config = dict(
    n_layer=9,
    d_model=64,
    n_head=2,
    n_kv_head=2,
    head_dim=32,
    d_mlp=192,
    vocab_size=2048,
    activation='geglu',
    norm='rmsnorm',
    norm_place='peri',
    norm_eps=1e-05,
    positions='learned',
    qk_norm=False,
    attn_scale=0.177,
    bias='none',
    tie_embeddings=True,
    parallel_block=False,
    extras=['capped logits'],
    init='uniform',
    init_std_qkv=0.101,
    init_std_o=0.0237,
    init_std_up=0.101,
    init_std_down=0.0137,
    optimizer='soap_variant',
    lr=0.00402,
    lr_mult_qkv=0.4,
    lr_mult_up=0.633,
    beta1=0.95,
    beta2=0.95,
    lr_head=0.0156,
    grad_clip=1.0,
    warmup_steps=200,
    schedule='wsd',
    decay_fraction=0.642,
    decay_shape='linear',
    final_lr_fraction=0.0,
    batch_tokens=16384,
    seq_len=1024,
    doc_mask=False,
    train_tokens=96210000,
    steps=5873,
    dataset='wikipedia_en',
)
Each number is 128 + 32 x the weight over its row's rms, rounded and kept within 0 to 255. Layers, rows and columns count from 0. Numbers have three digits each. The size before them is the row's rms in percent of the matrix's.

# down: layer 6 MLP down (transposed), 192x64, rms 0.146, rows 1-31, columns 0-63
# gate: layer 6 MLP gate, 192x64, rms 0.114, rows 2-32, columns 0-63
# up: layer 6 MLP up, 192x64, rms 0.111, rows 2-32, columns 0-63
down1 106:103079144135100133116150068093153143130144085112104117163121145082150104132119104183154131169118119127200106146192106131150114192109077096150141101151199166133199184096121145101126142161090116
gate2 101:087090110143157137170152140118055157117122152105164068136127140176111141130121088170107115109129154217133161146094070108168162106189111118079101055123109104144174112135121120101114177118156139
up2 099:127127113063163159120166152108103154099119083131164148104125126182096082099144132146117124168179146170130187127081085131135168103141106152060183133168102084121198147170171162132141134162147096
down2 104:083106128083131119126125068118134125161106132155118140076131165136129146105093177045130137142180168122053095109140141131103115116055151175153122197076084134147078175133123121116173147139125122
gate3 090:102116116133100081120134126121123153046143137126045048157126066167082178151095204126127150139135143121131129104084118084114138151149115104135159155064116116141123098146160117117099169090083144
up3 087:099117104107133101154162114133150163213160089144147170188108109088090121111205137134166135113132110102108147169097139176145130115145066165143120144173150126191116079194110111121105103116077137
down3 082:153075112107128101175072143185101150095182129152113162118104141159108136141099187109106151109132166141074074128142123065136125176129156088146133176064083131121116162081120122100174131151184102
gate4 105:151138142090115154114125089158065122116174046175146122078130128172162166116124150133126118141102181127108160081139156100137114116156142057063116097100144170097118198073141131107105159129142170
up4 097:093140102183095116120139148132127137124112244120091147125170115121121130197115135131181149097102142176144143149157108151170091192147183174135115082151076126148137141175095109111134081111135144
down4 103:100076161091189128116133098182091094083171023094152130111122114173118120084107123140128130085109177065106103089144172111075145161124130075132139168130138120114110160106147132160152153127138121
gate5 103:151159106119097127074159113130118097188184147147153123121125057156102138171089102114130109121149128045132112148140118072135069107170099086117145117081142179118104162147074159161101079099149094
up5 105:095151133063130110118170138108103130132125184087108144201129167042112083132147113115175134116159168154066135110118110092159156051157158119094127112092144183129149150146154163132090165116119139
down5 099:137094109173104182141091112110147071073055121123187103113127158211160128135135106151106111127120144095120100109103156127119088150100044148148160111119119182167098124127145165173146155166113091
gate6 106:118152100154189142093178169124125188121128146112105162167098137198131097157108192142160235064147100123097159109133142161084127104131119121096144129142171148152158130138145085130155132146162102
up6 094:131057124139139071099145129122106097164162143127162123117091155160186134107141104131155175095052089094136158051127185107084119085122123144125145054096140100128155134103076087105134103117105120
down6 106:112140148101102181168129128137115058115126127104133156139161166120061101108145135124193057163127110096147090171123049128153088107146080151125106125131116153138102129124089155160220117141164150
gate7 100:147112147165165116167090145135091065084143087159071109123169143144094174106141103120086130114166116137112174107095141145102066139073089054128138105131144135067086148157173136098116181150103144
up7 110:111108092161163107069157129068116092122150111112129092126138130093115102170107172201139088126116163095145103178139179102148174131099148166189145116143127073081129102158158057117101126149165166
down7 113:112194127113120108106135084122150119137072175149170144045122139131181106132143126179130151165180111022127130160154168184135128109114160137201115154116147094139120115118137098159148121121140163
gate8 104:108149172098147187122121096142113161172133115113144135025173111144121147099097146103126118140156153116108123108057080139126236129109126131121159114114129116125185131190126143145123131090176095
up8 105:077166085141095142206128062077180109103098126163180120148097100109170156153103112160167175132117112119142094118113118073111070130088158146130138114196117123136105132074090138160132120114087144
down8 096:126140186102160141091129166161105090158205166154167177117128126146155153121083133121088106134191109145162175112117086174110210124103107114127147107107124134149171151142145119158075158152058126
gate9 109:161118097101155110115149087108152095162147175135137135193082114098143164108165109152129135129146134083052171177138103117119083174130103123115102080140142060156080178141147166150123144068087085
up9 102:126139140089173168168156080115140108128108172087122107179073135105118049178160093118167151154163108095109138121132078166110123138059110161150125181127140107149076180119140137072146177125105117
down9 100:187106125145124086150125168167100100127089099093120128095137084171109132167147178099142133117111128183127084114144176171151129091171099118080109116163148136110186115127176120144125101226176165
gate10 104:121110169123100150132158127175155190114112104097142116154116083175098040094087148204076135150143136135119112135129129112137175153091107143137098085072130185175144127146118115160155204145122134
up10 104:126109169107139148157075119078139147170075095147130105092099114107161147088137074135066117155123057126082102133128160125145073117109110101123145164136185146144081137105164164146093043149097098
down10 102:105168128149157129119157125097153152119143166138134146098170131116116184120185152046149144126116168083079130136104133118133144082162145081173164143087133101064116110168071152132047147116127070
gate11 095:116102082105186141081171137092127155148164155127128052138128091127157113090147130182132089088140159096095131093093061143119076153140130135063089057105115111100129182138096113107127124136081142
up11 100:141112094104060112165170102152144146080108142110086136138120094186134077186125057121171133104145067090176082078116112158144131123161100130122104104124091079121116107137123162079129076151099162
down11 099:136129126084103121116159172108075151146146155144160102122096093099105055138163208145116099121118168136104128139152150109091133142155139156183154098102076112169185167195150111102067088092116132
gate12 103:180118139139106126169158101135071136151103138107168138146121152066131090098121136159078133111152135147079177166154179125133113111137081158104037105097162158164167057170129090098138155131106100
up12 102:141113134103144140115193120129052098103093116122170154133156160186121083087173086086130188117134094112153132088127154116088141109169166154118153138061155151088140122105180157152130178077151159
down12 106:187174163056102105148124187190100139158122155118133155109094118110119103132097182141175058163153123083078144142172126104139144102147206137091097147153129116135128079167163108130146119149116118
gate13 088:137126163118153117137154077170125134138143175174144143119119081143120107140038102131119116110121084147166165130200145104094175128188163109163129149073128064074119118157170123107176112113173098
up13 110:171148158134102110124175135107167140035075149147104169124077158132126111144087063146120136114139068081133102111141104104126139121180213098157152121125118157130170091087142122120143154080123170
down13 110:145101130087093117111145124100178072038092099094167157107128152120124173100112127118108168145077111101124134124109098090093091089116142133133155114155140180124096111120135107100108052126114226
gate14 099:058196114133104104160125069142111144102139073086157116156159141130166140130143103189159127164102101117116055145103100197128120083152104094121121113176080080104174147135106129149083124142097146
up14 108:179166077061176064137169098166160131072137119134086151172103153110127113139128116102091115098113135151116122160151116141143132075138118102172183131092102154151111150062098067111070141106144097
down14 102:132068099143184149121103184114107077078175119114119148115116170165148105176161191116093111100140118136099116121095092090154125192154114156136065165168138097097079089104140105125149138178091110
gate15 101:166136127164124138089143141110159114127140101169089190161125141162126125158124107104122078155181089126151122088168092168198139080158081075135126148146128115060111085136207139184157155140132150
up15 112:147129144108078092121122137157121103112170159100133132113154138144125148079112164160098160053158117111082133169081108062123158189105130154142085100144152122162147224111095115182180165114117134
down15 103:078097170128070158136135116125163080148169145180036132134147127097125101078138111158154135097101121139098138126140114164151165134093134171158135157127202120120162140068089150164201148105112110
gate16 102:093146157116145152124142150175105061107160098204092128143111168156150098149108108185089145080089154119109087141051165109158113136100078136190131135107168093171098117123137127109176093133155108
up16 105:066104127084135175119129131160108151128148116215094169147124175127127170127137134108106164120111165161100181105128154090103091148117110151116154173067119119088121157204116142098135189136168184
down16 107:110089108178084126144127161142133152115044164113072183098082128132109127145103107120138139171101091179107155065101110118115135086115101133131067083132167140127188095144143174131091087171155157
gate17 110:115135140132128122145124147124133048066071083115161169134196122132102089147119159175189125107174089127157086091160070110166152086145141177107093177156104093137146116121190131128162126136133127
up17 097:131154099128128118114127107106108132162169126124105075139133134132107159121082118154176149119198153168117103122166137190124087175172172185156187068138169158093173110138163082143061104145092136
down17 100:118074094125122145154142160158124058089077134138062140147124144129186103129142100116117182098136120113144109090139110112111171191137160158072142140077169124084163085158146183152099099088171097
gate18 102:156157099132132170083137087128081149111127154107124120166108158136160212112092182172113140140093189079177120178098090132094095150140175150093128078087157114067168132147119175111119121144120138
up18 108:117091168087074104141098161166161123140189126140123136130161145089134162122113136111130127137144158138053167187088132095147076126150111076125155070136116144178077130129033142122125069116128136
down18 089:019134108076117127145146127081169167126169120153145085091132117080094136091112122154111100127146186036098107166113101064110135132094137111163161171123101133169127148118126146144145150104112136
gate19 104:104042124067190114147087083105146101156157131119081110157141099098132187110142126162148146076138176200119135161138143177141094148111132139089109150126110186098064145108110150124132138171149119
up19 089:121158108172166144128137117169153153074084133136117151096151113136154106134060102151095094126101123085162100126058135097126197123147155092136102078133110172095179130069178126102063102142091155
down19 095:208098109101137139133105113074170087137136108093085145108165116114099138141166137187106105084120142194097129151143117129106170168136100172139180170095098114140107146194087180183116101112126159
gate20 102:136087145215146206130149153133099152141082143135101150110108062138089148162126124103129066158136113136125156124153161101158071052120158108163121137181132115167135124163143131144180117185155136
up20 104:167116137111105118111087101141164065080117166083182131120068147146127128115167142121088181145165164079139105117145106166171137143141101124149157164081083134191155168133142063139098143111147060
down20 106:152109151179115146114142247101135119119135177172124136209112127138148097152135100148152078138084110090098121087117127122074144088115097106136088123143133135094095110082205134152114114126107096
gate21 104:113178138173087068124140146180120137098112086150126084133166136174120100125128069086133100123139113089165081085195151152089124097079142176106113084165128119182168100106108128145121078167142164
up21 099:110127103155136136089132124149135108139112106118129078139137137082120140090141159229149175098121070121170072133135104091144128129130206109094100146106143113100143083144106151086065082078068143
down21 100:148125155133145142152089142092121111180115106174139216110180128126143122173207130102140086131076087125141145114131106139170146109122068089187119133094115101198114106129086138082139090120178139
gate22 107:103138137095106171168120098148115163141111186188141195091085140150153152147182109156078098102079121120094138160132108135173064120126087135058142109075106134137100160143096087122100127081128091
up22 115:109135144120098189179158097094108123129086102147148125123111141085095104104152152108101157116146172142123132080093152099131146081075100091136145144139142120172092178123164112201122139237178126
down22 113:162176146123135077129135229171133109116168159184126173142110082142179063124083128142174146159117179117156110100091096155117130108147100143125139148146116157093128099155187116134105133144102064
gate23 085:077125146175125133153147065118105100151176126187137141147157098171073078092156107164141152105070135141078138136076153164146112142158140164106090084156121111126111103163149166135074136198135086
up23 097:118077128149132157171216142121159079162132139180081138127128092141123116153195126125124064102053178164107127136096136128143089168177126149159154119206118130106138098102140115097150124157102142
down23 098:143150171147080138121172144129090208151075106069127106071110130107146141198120154074117132185151116126141137180113160131088153127163128083175178177159110091122119133111143111142173161144122165
gate24 109:138110152147168073094146151124134181107125191137153078170031113150140113140167189125129149156104123188103122102121119173126120091097126133114104126122055118201133090141117120127081106131169147
up24 100:158127117178072165156139141144179093080146121113116180115165095111129132136117168147108087074129098128122130160137128092196192173128121096125185053167145106085148136055102148133143139157145146
down24 104:146098132091174140147136136118108090194124126185148142095080096190139154113129160120151190172171133149100153073122082174180137116149150121072106169065129145123113120181146103129092148106174107
gate25 095:082196123146135134124098101093152094120168121157106165101103099197109152104095183129128153066167159129080114145110124048142123138071153166165116167131108176142132164107115132144099190116088136
up25 109:120113105117103129194122122077082119140136177071117109171181111159166172113144115149138139073136078152136145064139111137093126106171088101127145108121117131094142099065149146229140139100093103
down25 102:144187136154158152093068144098172108142130110140146147109142124187113085127171108175139089142166161120138141158127174071160079109146153127127136104129156136100200180119114184119060103087127185
gate26 107:133152161107130167102126080117085115154129180100164108083120169154113138166123161107130107128061144127080154125134177174098118079135101112143093110107100160196074139201083081113157118173134089
up26 122:142117142146166147096167128124158184142163118184107196124143096127127093144145141091172153068167158109169165182126116052113132174151124151128122131150140087130089154088101195146161136148175172
down26 105:088149162139090149107111115111137170177146161171132118154089120117107146124088204131078118065049199152119085149148160066112120176131099096113167095114124119149104136151063110138126144145099132
gate27 098:135126116107177140132095099152125094119140168070208105067134114128180149082077134115129109175087153118077136182127186103168099130094114189145116127103130130152072128144158164161091092110095131
up27 096:155128088164182112167163171099135160139155113106166155083145139172149081139102148088103185186134089111199047065126081122121174127101091145085152135162130103140157120142119130121113123129143164
down27 101:167110166128093051107120152104127096156132109119081142172142173105093115154139090190154117123136077147101094114173162091080104144161160073150142134122184136128143115140075128165140088042135137
gate28 098:131146120101110155179157149169141165134157124123081085138076118163135108182124176136175090124161118112137107078115073106113182144114151091117160161123208178131094119159125138113203092105081097
up28 104:070096155066125133083072124103096199119147132118150166119117133137135150138135091086121128118137120120085119121199179132110067162136095163154075165169137104191124112183165085098122141151162124
down28 104:152115168112120060142123063150146102087131095080124159131151101134148176150147148137145159166078143133135179075092041124146142098095124128108160193103152124109130089139118139124183125102059158
gate29 097:139126180079182179146102072162101203129137124113179117110110103111109139137141085091168134207100116124083117085166099154111130119144148177125128147125105087184126131149107087134135141174080079
up29 086:172095157145143112115184170109132042131083118123121130140133159122134100099142152078124159125105172174143092161118113150163110122095141089121130110087106063131116138130176201115148169193198137
down29 088:215158118095086150098119025100100126151154115152183182126113141112121106152149123146147103119117128121162127162163089146123049155115093108145138134128094128134102063077132134163169140136081134
gate30 105:154044126136161157142125106152195119121161150143110141121063095120130145105124150053139104102199130109180158128107132105088130185134089134169142119180124142084110114120104103142160142175156195
up30 098:192102117114142135118105153136172114112128069135157119101070138050089120184105135145141095131123167188145141135176190160151130154131155092064175161158144125104081112082139110121142093142178147
down30 098:131195128105165159145112171108038171159090168138117115123208158173119143174155104169102143130146104154149112111128139136154117139092159118127102105145081161163116130136169188094074108081160124
gate31 099:156158082206133134124143185143187154152141120137153040160103126172157139124168135114175144129101134140114135082093102145085152091104165184116143096140132108117163125152089158138052141171133095
up31 101:117120140167104091170105201153106097149096144163091126087135098158142202111129103143111161128071096084100067104126158180135121137115143165093167131098137119119148136143137160145064174112046128
down31 106:135160112074131119178135125153129091086098097073142190172085145116084082138088133130102133169197161111153173168141126130157151162150122105133055168157124166164146156114094133087185150153137110
gate32 083:215162136085121152115108132126116126142158145139166110163148127081114100104148129171089078110151101194091093095112127158111126130109097124138162078170083127115056166193151126141101072158149087
up32 082:169148173123112125117171181141158134163179117096125080164138126064120122132197062135150067134146131180089138113105117125095108191089107157110145125177113178133116100145111131096129102195145164